Each number is 128 + 32 x the weight over its row's rms, rounded and kept within 0 to 255. Layers, rows and columns count from 0. The size above them is the row's rms in percent of the matrix's.

# layer 9 attention value, 32x96, rms 0.0492, rows 3-20, columns 0-95
size [106  99  92  96  96  95 100  97  87 103 104 106  95  98  99  98 112 107]
[[122 163 107 113 137 151 192 178 113 115  56  98 154 124  99 180 121 116 135 148  95 109 109 106 125 102 101 129 102 118 102  73 129  99 161 118 146 150 134 146 126 167  91 133 112 164 102 113 103  82 109 107 172 131 147 181 153 102 127 106 149 129 147  99 135 237 133 146 134 141 179 110 148  98 165 131 145 103 154 175  87 116  86 177 189 117 146 106  96  57 115 172 144  86 208 133]
 [ 86 113 154 101 109 139 155  74 111 122  79 180 147  94 101  76 123 123 112 136 163 175 142 112 158 118 119 147  95  86  62  59 158 159 146 139  88 185 133 107 125 137 166  61  99 199  90 145 119 167 186  94 144  85  93 131 125 103 147 121 195  67 180 151 191 133 130 124 113 111 148 139 103 144  78  73 121 133 131 111 163 135 127 135 145 170 144 106 157 146 146 147 145 155 153 108]
 [200 125 159 142 230 103 135 116 119 140 141 147 200  80 103 163 127 133 115 147 130 161 141  93 136 107 123  98 122  74 153  75 142 112 148 160 205 128 162 128 100 150 162 139 166 104  59 141 132 130 117  82 127 148 115  92 146 131 133  96 211  96 160 137 101  93 157 139 116  47  95 107 142 149 134 158 162 154 113 103 150  79 149 117 142 118 132  86 135 105 122 115  62 115 120 113]
 [175 157 114 139 131 116  81 138 114  72 166 149 120 103 124  59 120 119 134 151 127 107 135 106 117 143 132 126 112 115 112 113 149 133 104 117 138  93 167  98  78  57 123 128 110 159  74 156 109 159 132  96 108 144 145 115 105 219 195 136  94 159 159 144  56 201 114 172 186  99 119  84 141 161 109 134 105 187 139 119 103 163  90 156 125 149 106 105 137 129 153 161 176 102  58 166]
 [153 177 158 154 128 192 121 109 108  93 133 104 123 111 142 190 125 159 158 142 116 168 166 120 116 134 105 113 126 141 112 121  82 133 104 101 104 161 121  86 112 130 162 103  83 122 118 170  97 114 161  75 170 154 115 102 163  66 109 114 169 181 132 133 127 104 120 167 176 137 122  80 140 188 154 109  96 119 212 168  70 137 115  62 125 152 121 100 172 117 114  77  48 173 115 147]
 [103 105 142  51 147 138  99 142 124 138 141 152 163  96 116 125 124 159 165 102 113 160 154 126  98 113  86  89  76 133  34 182 154 118 145 142 163 148 116 193 141 125 147 111 156 110 105 129 110  90 201  83 126 135  69 164 145 124 140 213 160 166 126 206 144  72 125 122 132 148 173 109  86 108 140 111 144  95 102 109 122 103 149 124 141  89 116  98 139 138  93 133 151 121 123 200]
 [187  76 116 118 138  82 146 131 121 107 106 148 114 104 125 131  84 139 170 110 140 188  79 114 174 149 139  80 142 140 114 131  72  92  55 123 142 165 131 122  89 155  82 119  90 160 150 123 103 115 175 159 134  96 180 100 138 111 135 110 127 169 168 159 170 155 134  91 144 120  69 218 100  89 121 144 115 162 194 103 106 124  82 101  87 138 115 152 141 124 110 178 108 123 184 172]
 [148 162 142 117 121 134 131 111 171 110  83 160 161 115 146 112 207 110 127 140  93 145 151 138 146  73 100 126 129 113 168 141 147 112 156 170  96 105  72 113 166 128 137 160 130 150 145  90 176  48 141 164 114  82 102 104 151 123 158 131 142 120 117 142 180 129 113 130 128 109  68 109  86 128 138 185 148  61 200 152 152 105  74 117 119 115 119 113 125 181 193 140 102  65  59 100]
 [ 90 151 124 125 131 186  87 161 106 171  96 170 106 117 112 155  73  55 162 152 110 117 157 134 180  82  60 152 171 182 187 103 150 132 106  99 110 138 164  64 166 140 147  90 113 114 115 106 141  81 195 133 122 100 135 118 108 116 109 204 115 151 139 141 115 107 107 134 138 106 125 116  82 137 189 131 130 106  56 148 146 128 120  85 145 189 148 140 154 115 179 149 135 102 128 146]
 [125 127 108 132 131 170 200 126 111 109  83 115 151 118 146 123 129 151 123 160 161  95 137 133  97 109 155  69 143  57 157 136 151 144 105 182 132 162  77 123 111  88 177 114  91  71 168 107 212 124 130 143 195 136 121 104  69 145 130 139 137 146 125 148  96 147 116  98 117 117 153 141  73  90 149  53 160 171 125 144 170 167 114 101 129 151  72 150 113 163  84 129 127 203 118 106]
 [106 204  34 152 119 125 114 127 175 113 120 138 149  90  75  83  95 157 196 126 154 152 158 111 132 118 117  83 151 113 117 102 171 153  87 129 167  64 161 137 182 145 152 148 123 103 107 124 113  70 134 141 118 144 105 141 177  48 150 110 152 120 133  86 128 198 182 101 113 128  93 126 120 129 157 124 120 148 122 146 157  98 144  96 155 125  94 129 120 105 109 144 183 154  53 116]
 [153 179 163  39 152  94 169 151 105 165 142 102 127 145 116 145  75 135  33 134  87 167 160 143 159 133 113 118  53 131 145 112 136 104 150 183 130  77 176 117 142 180 152  87 182 126 151  95 149 103 143 128 174 171 196 155 130 165 105 134  72 116 172 156 116 133 111 157 142 136  66 128  92 145 112 143  99 155 107  99 102 124 150 107 132 109 110 135 128 129 143  91  92 161 102 121]
 [131 174 155 141 156  79 165  93 100 147 187 134 131  95 236 102 127 149 147 113 147 123 155 116 145 130 170 154 148 142  94  69 139  93 112 165 116 190 130 104  66 123 123 159  85 165 101 149 120 158 103 142 117 164 150 169 187  86 132 172 121 119  73 127 109  94 151 147 136  71 132  96 114 126 117 156 147  95  55 111  96  93 163 115 128 116  82 184 117 121 120  93 118  92 129 172]
 [157 101 102 177  90 141  84 152 112 166 118  66 122 191 129 127 120  79 155 127 160  98 189 125 152 112 116 161 129 121  85 123 136 138 120 141  92 173 141  85 167 101  99 147 108  92 132 157 116 105 144 149 144 185 122  65 127 138 146 120 136 196 156 113 191  98 118 100  79  95 104 165 103 142 128  97  74 116 158 137  67 119 204 184 131 125 105 170  94 117 181 168 104 165 100 124]
 [123 147 113 124 231 139 102 158 117 116 142 141 126 130  95 117 134  91 134 151 108 176  99 141 108 211 114  98 150 120 150 152 121  99 169  83 128  99 145 183 101 103  83 110  66 139 120 114 127  76 100 142 133 202 139 101 130 139  87 114  64 113 129 138 150  99 176  97 153 117 179 133  69 123 152  66 168  97 121 133 104 121  78 143 203 147 137 151 104 169 124 127 157 165 138  84]
 [100 141  93  97 148  89 125 100 146 108  76 140 108 125 134 144 138  69  54 155  98 113 148 121  73 111 112 142 109 154 149 137 171 166 101 160 178 115 165 129 135 109 126 152   6 165 124 114 184 157 138 124  90 173 169 132 138 153 126 159 132 114 143 124 150  87 133 153 108 137 104 174 171 165 229  83 138 158 121 149 124 108 124 118 125 113 108 144 143  70  64 154 130 107 147 120]
 [153 123 139 153 152 165  56  41 174 147  80  89  93 193 118 117 133 157 113 134  64 143 178 111 119 145 139 132 149 114 114 110  81  60 144 178 126 140 182 160 169 137 104  83 148 115 103 139 165 121 143 132 146 150 158 123  69 122 112 147 164 126 111 112 104 145 130 137 145 143 119 120 185 108 132  77 129 155 143 189 140 130 101 147 116 141  50 134 114 120 177  66 149  74 124 168]
 [138 130 108 105 120 119  68 103 135 144 102 122 143  30 192 157 136  77 152 117 107 125 162 105 125  97 148 139 149 142  87 107 161 104 148  96 100  81 124 184 116 184 155 128 144 110  81 165 151 138 110 194 136 156 108 121 114 111 120  99  85 158 136 133 115 159  81 162 109 120  91 134  84 139  36 100  95 113 173 172 127 141 142 184 117 165 122  99 141 147  98 130 173 174 178 176]]
# layer 9 attention output (transposed), 96x96, rms 0.0607, rows 3-20,35-52,67-84, columns 0-95
size [136 125 116 113 118 116 131 128 121 123 135 138 130 123 127 134 133 139  81  73  81  76  76  73  68  66  71  82  77  78  81  78  86  82  78  76  96  89  89  84  91  90  80  92  76  84  88  82  81  99  82  80  91  88]
[[128 233 151 102 157  89 148 139  81  53 124  94 109 192 112 156 102  57 130 139 153 147 109  93 150 134 133 107 145 136 129  75 158 108 141 225 101 141 139 125 108 127 111 109 175  88 117 107 124 157  87 110 112 158 160 160 155 106  88 139 136 109 106 114 158  87  88 159 127 166 156 107 178 152 127 159 150 137 162 113  84 108 105 113 121 152 126 156 129 210 138 120 132 102  79 107]
 [152 127  67 120 148 149  80 187  87 147 145  81 119 130 132 147 113 175 108 128 181 137 104  96 121 145  96 169 186  97 139 142  74 142 160 122 159  80 100 181 149 173 131 189 131 148  90 138  71 111 107 172 132 124 109 133 134 107  64  78 114 141  98 156 185  69 136 110 124 122  73 152 161 122 137  70 109 137  87 105 125 144 150 151 101 168 152 174  93 109 189  76 126 145 107 123]
 [171 125 164 131 168  99 125 158 124 137 144  96 110 139 182  99 175 117  72  80 113  95 124 161 136 153 123 115  86  85 103 148 165 142 110  91 145 167 144 152 183 124 119 173 156 120  64 130 116 102 164 173 149 138 142 104 124 108  88 138 148 184 156 141 137 107 138  51 188 107 114  85 161  79 122  23 116 131 100 127  95 144 123 133 158 152 177  78 146 151 110  69 163 134 104 113]
 [ 74  95 169  99 112 115 148 138 138  93 149 126 117 147 117 151 133 187 186 132 150 125 187 133  86 127  94 175  89 146 131 129 132  92 119  68  97 133 115 146 134 167 135  76 175 125 122  98  63  82 234 132 191 133 111 150 164 135 132  90 173 134  90  97 107 121 179 155 143  87  95 142 102 102 136 110 104 153 137 104 116 148  75 168 170 110 131  97  96 180  78 127 129 150 158 117]
 [168 101 139 146 135  87 137 158 116 118 132  88 184 164 122  98 191 150 146 107  98 171 139 192 122 202 130 102 163  89  91 123 114  93  43 159 157 114 115 152 137 149 167 118 101 151 129 120  61 122  67 104 128 116 121 145 130  76 124 168 153 194 124 141  67 107 130 120 134 136 126 101 107 153 163 114 159 187  82 135 123  77 126 134 170 131  78 177 110  99  82 130 118 135  78 128]
 [118 123  69 164 117 100  63 136  75  74 102 110 136 171 117  95 144 202 102 101 153  70  76 128 135  93 103 154  99 125 174  43 143 152 100 135 154 117 166 138 118  87 185 178 127 112 114 147 125 140  98 161 151 131 132  81  94 127 128  65 114 151 120 131 180 127 143 108  95 196 103 148 160 155 181 113 177 128  97 134 106 150 131 177 132 130 100 152 141  94 166 166 130 104 142 107]
 [ 83 111 114 110 116 156 102 108 159 126 226  92 111 120 130 150 167 104  63 116 109 139 110 141 129 100 184 127 170 127  93 120 150 123 144 134  97 120 133  62  93 172 161 117 136 154 185 121  23 150 121 156 125 198 112 130 152  81 128 180 117 172 126 125  94 157 137 109 112  88 167 142 183 140 144 154 181 141  87  79 156 126 127  96 115  87 171 110 107  94 155 130 154 137 123 155]
 [184  81 153 147  92  92  93 165  90 152 138 128 158 198 110 184 132  99 100 154 132 155 158  72 148 191 162  89  96 101 124 146  64 149 126 111 128 116 111 134 131 101 182 186 117  93 131 108 176 126 122 168 174 148 166  82 127 129 140  96 147 173 161 124 110  73 102  90 129 159 134 138 138 134  81 130 101 123 156 113 193 128  99 119 126 157 117  72 101 117  54  93 108  90  97 141]
 [136 120 160  60 102 162 112 111 111 132 117 127 174 155  95  43  85 171 140 159 197 153 115  94 146 123 157  84 155 174  88 143  95 140 164 119  82 128  94 141 169 157 182 178 122 149 135  80  94 181  92 164 104 123 135  93  99  80 128 123 108 117 131 110 181  88 142 132 137 183 128 118 128 140 161 173 130 118 122 129 124 154 146  41 194  77 116 121 114 156 144 150 121 114  98 117]
 [159 123 101 117 122 162  91 163  94 175 100 206 152 165  92  76 171  62 162  90  83 119  89 140 127 128 133 112 134  75 180 149 119  75 133 137 125  98 134 129 118 138 103 121  84 136 105 180 131 120 139 141 157  72 130 128 195 115 180 155 128 166  95 149 123  87 156 131 123 167 115 151 128  91 176 158 102 122  44 140 100 125 111 124  96 136 146 136 112 174 138 114 104 142 215 165]
 [ 72 118 145  90 173 136 106 151  90 106 142  98 149 196 167 117 122  58 133 128 105  76 147 138  72 155  94 182 128 102  90 186 104 115 110 189  39 123 135 129 167 139 125 141 105 142 139 143 115 145 202 158 155 136 170 123  97 165 123  78 152 121  97 138 162 165 112 123 153 120 118 141  69 164 149 132 126 151 147 166  75 146  93 181  92 103 168 131 126 105 116  97  85  99 121 115]
 [140 145 141 165  64 106 153  43  62 112  74 132 130 178 114 136 145 174 160 128 112 121 124 117 135 120 145 153 157 158 158 125 127 142  85 116 159 201 102  99 151 141  69 122 113 133  70 168 104 125 141 155 101 199  97 154 109  76 112 178 185 147 156 107 122 200 152 131 162 193  89 135 147 121 125  92 133 134 134 143 120 136 124 116 137 182 104  68  90 108 104 143 132  82 112 126]
 [109 124 117 142 135 110 115 169 105 150 113 108 107  78 156 141 133 163  70 120 130 141 125 182 133 116 118  38 176 160  91 114 119 137  90 168 163 115 137 138 123 129  77 117 149 106 103 193 157  90 230 127 158 114 109  71  81 139  94 110 121  98 170 129 100 142 158 105 131 106 124 141 117 113 162  94  98 171 124 165 172  54  99 188 151 145 107 110 144 159 121 160 196 108 101 149]
 [183 131 143 146 151 149 154  66 164 125  97  88 132 178 108 166 143 134 134 158 153 169 125 125 155  92 172  90 132 157 121 152 160 121 125 106 135  58 173 116 129 154 134 152  96 231 123  52 121 139 120 121 164  93  97 139  63 165 119 128  72 103 128 154 174  97 126 200 124 155 156 183  77 120  95 132 148 138 109 124  89 136 109 106 104 138 110  94  88 106 111 164 163 139 140  84]
 [106 122 118 159 116 173 155 137  85 168  84 142 146 102 109  87 136  85 137 148 146  77 110 128  67  84 169 181  99 145  90 100 144 122 110 151  71 203 123 131 139 142 116 146 145 116 123 150  65 117  87  97 116 121 186 123 148 116 176 132  84 103 151 170 124 118 133 176 166 185 182 146  97  98 108 148 142 143 172  84  93 149  64 114 102  95 100 156 120 162 120  73 154 186 120 162]
 [ 84 171 186 171  82 149 125 151  74 168 127 117 128 128  93  46  68 129 135 118 140 121 146 137 156 157 140 126 142 147 156 105 118 147 171  98  59 119 162  99 114 151 128 104 112 118  78 174 133 106 142 158 148 112  85  81 138  95  93  94 199 122 123 190  69 120 131 154 139 143 159 149 181 113 101 106 157 147 105 140 117 202  86 122  73  90 141 126  77 157 127 131 157 170 123 134]
 [110 140 153 144 104 141 166  76 115 124  94 157 169 158 208 160 117  87 153  63  95  70 135 124 216 132 140  74 117  85 155 131 106  91  98  78 105 128 105 183  89 146 131 173 130  92 163 160 125 119 100 130 163 152 121 134 143 144 106 129  93 162 105 140 127 108  93 146 130 159 145 109 120 131  72 147 147 105 192 180 111  91 127 123 154 142 173  96 123  52 146 111 160 179 102 144]
 [ 91 157 113  90  92 184 126 121  94 137 165 161 130 162 124 191 210 176 119 123 174 150 152 125 156 114 133  72 107 101  90 139 109 162 136 113 119  98 138 149 126 107 127  89 172 122 130 149 104 102 149 116  95 153 160 137 139 136 148  92 126 147  93 155 167 169 142  18 108  91 141 125  90 164  67 124 140  79 142 150 107 134  84 182 127 145  80 130 105  85 139 156 122 143 184  69]
 [139 125  68 138 137 196 121 121 170 189 142 159 111 106  98 107 129 209 156  84  68 180 125 165 127 129 105 140 116 110 118 132 123  88 140 166  88 126 119 126 117 130 138 113 145 109 147 182  90 105 136 107 106 136 131 134 127 149 120 114 171 164 177  45 147 151  90 134 135  89 167 151 159 167 153  70 160 108 119  96 102  41 151  79 156 108 121  86 150 112  52 125 121 154 147 113]
 [124 132 203  69 125 131 131  98 221  86 132 127  79 167  96 141 115 112 158 145 117 147 146 171 103 135 160 145 103 121 144 104 150 138 121 132 128 220  97  85 143 151 123 140 139 103 105 139 192 136 152 133 120  79 159 111 131  99 149 115 112  86 149 103 166 147  93 176 159  85 179 157 126 145 114 107 121 138 139 121 160  67 144 129 131  90  75 121 162 166 121  69 182 139  50 139]
 [149 130  97 161 146 112 143 117 150 135 117 117 110 121  94 117 141 159 136 109 168 179 184 144 121 130 103  97 152  75 123 154 122 103 138 112 106 121  42 150  75 128 134 101 100 128 166  99 115 134 169  86 163 102 100 174 149 109 124  99 147 118 123 151 141 110 146 109  34  91 213 154  98 148 178 236 111 170  90 159 186 130 145 101 136 175 106 141  96 148  93 139 139 139 115 154]
 [124 138 102 154 105 119 166 127 121 103  72 203 138 113  80 149  64 142 124 134 136 133 152  84 152 135 118 106  86 132 166  98 151 102 140 173 161 129  80 121  96 164 181 156  95 104 114 181 138 162 140 196 113 147 121 126 139 127  96  62 100  26 153 161 148 161  93 105 145 178 129 130 120 113 119 113  81  86  85 157 103 115 103  93 127 103 154 187 101 141 153 122 102 131 195 120]
 [121 123  61 119  92 105 130  96 148 139 150 157  52 127 109 136 102 116 140 105 110 120 120  89 164 113 154 127 125 141 166  98  98 122 146 104 141  99  61  74 191 119  97 168 128 114 117 140 121  80 163 136 108  74 145 143 151 130 151 186 100  68 127  99 150 101 190 175 135 202 174 143 108 179 123  99 149 143 138 131 145 174 186 154 113 163  96 133 139 133 192 109  82  98 168  80]
 [153 156 169 129 115 149 183 103 126 126 113 157  79 100 170 166 116  99 117 125  99 133 167  99 116 131 116 108 125 152 144 173 165 100 126 118 101  67  79 134 119  88 127 107 100 138 119 120 110  90 187 163 112 136  88 181 162 128  75 119 168 148 137 115 125  75 174  82 138 127  88 113  74 117 118 214 117 202 141 140 115 150 125 123 136 117 167 156 125  94 153 128 112 239 156 172]
 [143 172 128  90 189 151 174 113 125 149  27 129 135  95 149 132 109 144 166 171  88 153  76 198 141 117  95 127 161 143 125 132  75 182  89 119 152 131 123 157 166  75  75 109 136 144 131 150 137 106 181 115  90 124 142 116 114 147  89  51 108 174 120 119  92 131 122 139 146 172  84  76 127 181 132 132 104 127 156 115 149 113 140  89 136 186  93 154 135 181 146 127 103 102 151  94]
 [107 139 152 135 118 151  94 130 106  91  88 109  72 129 115 118 160 124 184  93 169 176 167 138 162 149 152 182 148 110 146 120 119 154 179 126 147  90 110 122 154 147  64 143 123 174 111 118 119  89 160  38 120 118 116 178 120 175 146 150 155 170  77 150  97 168 172 101 111 129 100 127 146 101  96 116 146  96  90 126 129 125 205 145 126 153  99 114 134  79 159 101 132 222 150  75]
 [104  93 195 127 173 124 109  76 160 110 151 127  96 115 104 162 120  98 113 171 146  62  86 123 107 117 133 142 110 127 110  97 171 154 119 127 164 141 142 157  74 129 107 119 148 108 161 129 143 165 108 138 141  82  82 163 159 174  99 156 198  91 136 193  81 143 145 110 134  97 143 102 174  63 113 138 184 152 167 151 129 125 181  99 125 169 134 118 181 102  78  89 197 101 126 155]
 [ 94 113 118 116 145 148 156 150 148 106 131  34 108  89 102 150 125 192  82 182 138  80 140 119 106  92 148 138 164 146 101 109 116 114 125 173 139 162 106 174 139 154 179 155 139 155 155 120 110 185  89 185 102 166  69 148  64  91 120 123 112 121 181  73 108 161  94 127 128 147 143 123 103  79  86 134 117 164 104 161 177 169 136 122 157  62 130 144 165 150  87 139 124 117  81 151]
 [143 159 186  90  57 172 140 149 154 164 147 163  91 164 134 106 135 119 135 117 134  51  63 119 107 128 191  88 127 149 136 163 136 147 171  76 151 117 158 152 131 107  95 149 112  71 153 106 112 161 102 116  98  84  82 181 126 138  90 130 123 189 178  97 110 184 133 125 163  97 128 160 133  99  84  70 148 133 155 112 151  86 137 112 169 142  59 110 100 170 127 136 141 138 143 147]
 [ 52 121  79  75 164  97 108 159 183 172 138  90 120 131 124 123 135 104 165 184 190 145 161 163 158 137 102  89 149 110 150 164 111 185 181 146  93  95 164 132  81 106  99 180 145  73 129 125 153 138 149 135 154 129 141 115 100 135 136 137 109 146 133  89  61 141  62 133 127 118 127 152 106 173  88 106 107 151 117 159  97 157 149 151 155 131 113 151 166 133  65 101  98  48 124 134]
 [149  71 181  55  99  79 114  83 134 126 160 146 166 168 145 137 118 171 115 106  97 124 161  87 121  91 134 129 150 128 120 131 132 158 163 129 139  89 123  87 104 175 160 116 155 101 194 119  48 166  24 109  68 110 114 168 157 192 117 143 131 160 136 125 151 130 109 126 111 139 144 132 132  89  86 117 164 144 119 143  98 172 119 102 109 126 184 127 149 126  67 117 149 160 166 128]
 [101 100 100 129 140  10 119 146 118 115 119 189 147 119 172 124  99 120  97 151 133 150 145 120  93 212 158  97 123 167 172 118 106 185 122 117 131  96 126  96 132 141 130 115 127 129 101 180  89  67  88  93 122 118 109 143 144 146 213 150 185 160 166 130  81 112 174 138 107 148 172  90 124 101 180 136  79  86 125 142 147 154 135 100 137 144 131 163 120 161 161 118 161 130 116  88]
 [169 136 115 105  70 133  92 128 225  93 181 130 153 177 102 142 101 162 120 129 111 109 118  86 147 143  98  90 165 133 127 180 159 141  96 100 108  87 144 125 182  64  98 105 137 164 141 110  90 108 170 126 102  98 126 139 129 132  97 104 118 156 165 167 176  98 133 173 103  97 110 114  86 191 185 122 135  75 137  81 127 102 122 151 146 110 144 117 136 106 176 178  95 202 123 138]
 [198 177  53 110 133 110 114 155 107 128 128 127 101 108 206 139 160 120  65 158 138 129 132 102  93 148 153 135 127 103 135 121 117 135 174 127 111 142 135 101  98 121 110 121 115 148 182 145 156 133 167 108 101 175 128 123  84 148 225 129 162 180 148 110 127 141 122 123 196 153 125 164  78 160 154  81  94 138 159  81  87  99 122 114 126 149  92  76 152  52 112 168 159  96 150 128]
 [182 123  79 148 136 131 100 147 191  75 142 118 148 117  83  78 107 139 116 158 130  74 154 128 113  73 178 119 136 153 121 154 145 187 101 155 122 132 161 109 163  31 130  78 120  85 104  92 132 182 156 136  92 129 142 142 139 113 114 157 156  75 156 144  87 126 171 131  88  86  83 130 133 136 198 146 149 124  74 109  70 141 126 153 163 104 182 165 133 132 153 131 106 123 154  88]
 [ 98 104 181 124 105 111  89  92 175 141 150  91 152 120 191  90 124  88 122 127  45 122 125 100  76  98 114 179 106 170 166 120 134 136 170 128  83 155 136 180 162 185 118 120 104 112 152  95 122  89 129 158 168 133 167 134  61 160  95 146 150 179 115 102  91 153 132 178 140 128 118 114 173  97 154 116 112 162  96  67 167 114 188  73 121 107 103 108 146 153 117 146  90 140 114 167]
 [161  66 125 126 115  73  64 123 150 139 157 127 131  89 171  94 142 110 120 148 189 140 114 139 104 100 138 124  96  95 144 132  75 174 102 107 128  90 116 105 168 142 162 164  81 169 150  98 178 172 152 155 120 163  79 111 118 140 102 136 117 113 158 197 126 122 178 144  70 101  96 167  86 113  94 139  54  84 122 158 119 125 114 157 116 190 106 162 145 164 202 133 131 120 166 113]
 [ 97 149 123 140 103 164 113 205 116 139 154 128 126  95 167  71 119 121 126 171 143 157  93 142 164 105 161 137 108 130 149  80 144 121 128 120  90 102 100 153 128 155  72 178 128 113 149  93 144 127 165 133  98 168 190  85 126  71 140 150 138 182 124 116 109 124 193 131  18 161 126 152  70 129 150 179  94 125 160 132 116 127 131 138 187 132 185 110 108 183  88 125 124  97  87 124]
 [123 118 111  70 130 120 179 130 118 126  81 139 130 137  70 136 147 155 164 139 129 146 162  48 130  71 115  69 177 161 134  82  79 153 100 107 125 117 147 128 132  95 113  87 109 167 173 107 151 131  73 139 127 211 164 168 110 152 167 146 130 141 127 116 152 155 119 144 155 172 134 112 126 128 150 152 103 117 184 120  55 121  72 146  86 100 127 161 149 128 127 155  81  71 203 122]
 [140 120 131 226 189 135 143  94 128 179 133  83 104  64 176 108 162  97 122  99 135 145 122 161  99 153 162 127 118  95 112  84 138 112 122  67 136  86 188 167 182 145 150 141 127 161 132  99 158 121  35 137 141  99  90 135  84  92 113 186 147 152 135 114 118  72 155 136 115  47 120 108 123 113 143 131 141 128 136 171 117 139 155 111 147 123 186 153 147  80 133  93 121 152 115 136]
 [145 163 148 131 117  68 125 150 155 159 126 125 167  64  97 111 150 172 160 125 173 185 126  84  87 139 118 110 116 114 108 151 137 138 154  66  90 127 177 172  90 134  98 116 159 159 120 115 147 135 153 142 105 150  99 135 108 236 112  88 107 121 137  95 111 145 142 105  90  84 129 155 122 106 160 144  88 107 185 165  73 139  90 122 103 104 185 101  84 145 160  82 173  74 155 100]
 [140 113  94 107 141  74 158  77 155 146 139 150 140 179 103 144 155  93 117 166 132 183 127 156 196 109 116  80 174 131  89 118 136 172 103  54 112 140 134 137 123 176 106  71  74 137 171 142 116 122 156 155 101 140 158 126 154 102 133 123 177 129 110 149 107 144 100 164 148 118 135 133 119 163  72 133  82  72 159 147 182  75  93 119  88 175  92 115 172 118 144 126  60  76 154  91]
 [130 182 147 164  12 143  86 158 117 109  84  85 107 160 151  95 122 163 148 149 173  88  70  48 166 125 104 154 168 109 146 116 178 121 156 143  70 101 150 122 192 168 162 100 156  83  63 136 151 133 115 152 146 113 126 153 103 137 110 105 162 153 167  72 165 109 106 157 134  84 126 139  75 131 101 114 122 148 142 163  96 118 123 118 138  98 163 112 151 136 122 108 139 138 131 117]
 [164 140  70 127 147 151 154 103 123 138 113 143  85 110 175 117  70 119 102 109 199  86  35 149 172  86 163 104 146 122 127 133 157  41 136 163  78 105 133 133 122 140 127  91 152 145 122 201  94  98 159 132 141 109 167 116 128 122 102 142 105  58 145 133 193 130 122 121 173 107 145 132  64 164 158  98 101 170  80 148  82 128 106 150 145 125  90 138 155 117 132 154 146 156 148 141]
 [170  91 122 141 138 108 148 120 135 154 122 150 114 169 106 162 207 167 157 100 113 153 178 173  55 165 150 162 146  74 113 130  98  91 148 121 115 140 123 144 142  92 124 143  83 119  77 154 118 103 154 121 128 151 196 108 129 159 126  92 106 155 142 100 106 191 110 136 122  22 135 171 141 170 146  90 100 110 115 155  76 145  73 146 144 132  66  92  82 166 118 130 150 145 117  99]
 [ 81 126 180  92 117  95  99  84 127  99 163 160 125 147 129 182 135  91  86  74 180 122  95 144 159 137 136 134 141 142  96 103 146 115 142 137 187  82 133 100 178 150  92 170 211  73 133 110 111 126 100  72 139 167 125 126 154 155  76 121 155 140 137  90 130 158 100 154 145 122 136  68 148 163 142  65 130 129 162 116 135 139 176 108 110 214 127 105 111  98 176 118 167 104 134  84]
 [131  65 130 152 131  97 130  74 144 126 134 138 139 120 113  78 162 204  78 136 160 145 128  73 109 117  83 105 157 143 173 114 165 106  91 152 175 128 132 119  74 139 112 141 173 174 164 167 174 127 123 113 119 216  81  81 132 124 137 179  69 161 136 119  95 104 121 115 137 131 165 133 164 111 148  95 113  89 155 115  76 164 113 141 111  42 148 108  93 118 127 171 149 168 151 136]
 [130 104 167 126 124  96  93 127 156 124 181 198 124  94 148  91 113 112  82 126 115 125 102 114  68 127 148 127  71 137 117 152 149 118  95 115 125 167 147 180 136  58 158 137 103 178 174 109 104 131  83 128 104  77 157 103 120 171 127 118  86  87 155 133 137 139 144  96 138 113 132  72 142  89 148 169 173 134 132  89 167 117 197 150 127 133 115 144 126 105 142 129 147 254 148 177]
 [141 151 135 156 107 134  99 133 120 109 101 107 117 124  74 180 189 147 147 182  96 138 124 132 127 200 150 122 116  93 156 119 165 149 201 174 140 114  70 184 121  85 102  88 126 200 161  73 141 107 107 199 100 155 127  74 149 106 163 105 150 170 142  95 120 147 111 128  61  72 116 120 142 161 113 149 144 149 113 113 137 131 120  83 181 117 136  95 157 125 139 150  92 151 124  64]
 [135 137 145 114 135 152 101 190  80 109 138  78  84 131 142  84 132 155 122 121  95 102 126 136 164 170 149 115 116  92 144 121 118 112 141 193  93 224 100 126 169 164 106 133 176 102 142  67 146 134 146 113 174 138  69 153 139 137 108  84  74 114 141 142 127 127  73  67 126 147 132  90 126 119 108 132 177 153 116 172 145 183  61 155 101  61 113 111  86 133  77 148 146 142 157 158]
 [126 168 138  90 148 106 134 110 110 111  90 130 133 178 155 150 154 131  97  74  98 141  82 181 187  91 170 153 115 140  78 118 119 159 124 101 158  86 102  87 147 167 117  70 123 133 100 120 149 160  61 109 175  88 124 104 127 167 112 169 189 148 116  99 122 173 146 105 182 112 109 127 143  90 138 106 151 163 102 134 145 165 148 132  98 194 133  81 113  55 149 151  85  63 146 168]
 [ 98  80 121  67  83  87  87 140 163 108 124 112 114 119  94 165 145 127 168 143 139 143 166 137 174 105 114 127  75 139 103 113 143 146  96 182 142 151 147 170 112 126 106 173 156 120 165  81 120  81  80 160  95 145 132 154 106 126 157 127  35 157 105 111 188 143 137 125 130  72 177 149 127 125 103 151 183 101 113 133 153  63 139  93 182  96 139 120 163 194 172  82 162 143 126 111]
 [114  86 130 106 133  65 104 158 125 162 192 104  64  91 116 126 154 110 202 158 180 106 178  96  99 175 119 185 106  92 136  93 129 141 103 133  99 151 135 124  89 171 150 166 110 178 123  43 158 125 130 122  93  99 116 119 103  82 173 153  91 160 149 138 143 123 121 133 130  71 167 204  71 123 107 141 138 158 147 129 160 140 163 151 140 101 123 164 133 145 136 161 145  78 131 103]
 [203 134  94 189 135 136  87 191 122 122 114 144 147 119  79  48 100 162  91 101 148  96 117 120 134 126 202 109 164  86 143 127 111 110 100 132 125 145 132 101 114 125 153 127  78 140 122  97 132 159 109 143 147  85  95 144 179 119 124 127 169  73 133 116  76 104  98 136 104 123 143 144 118 133 164 145 146 102 148 111 127 178 191 157 131 181 184 119 113 187 155  92 127  34  94 117]]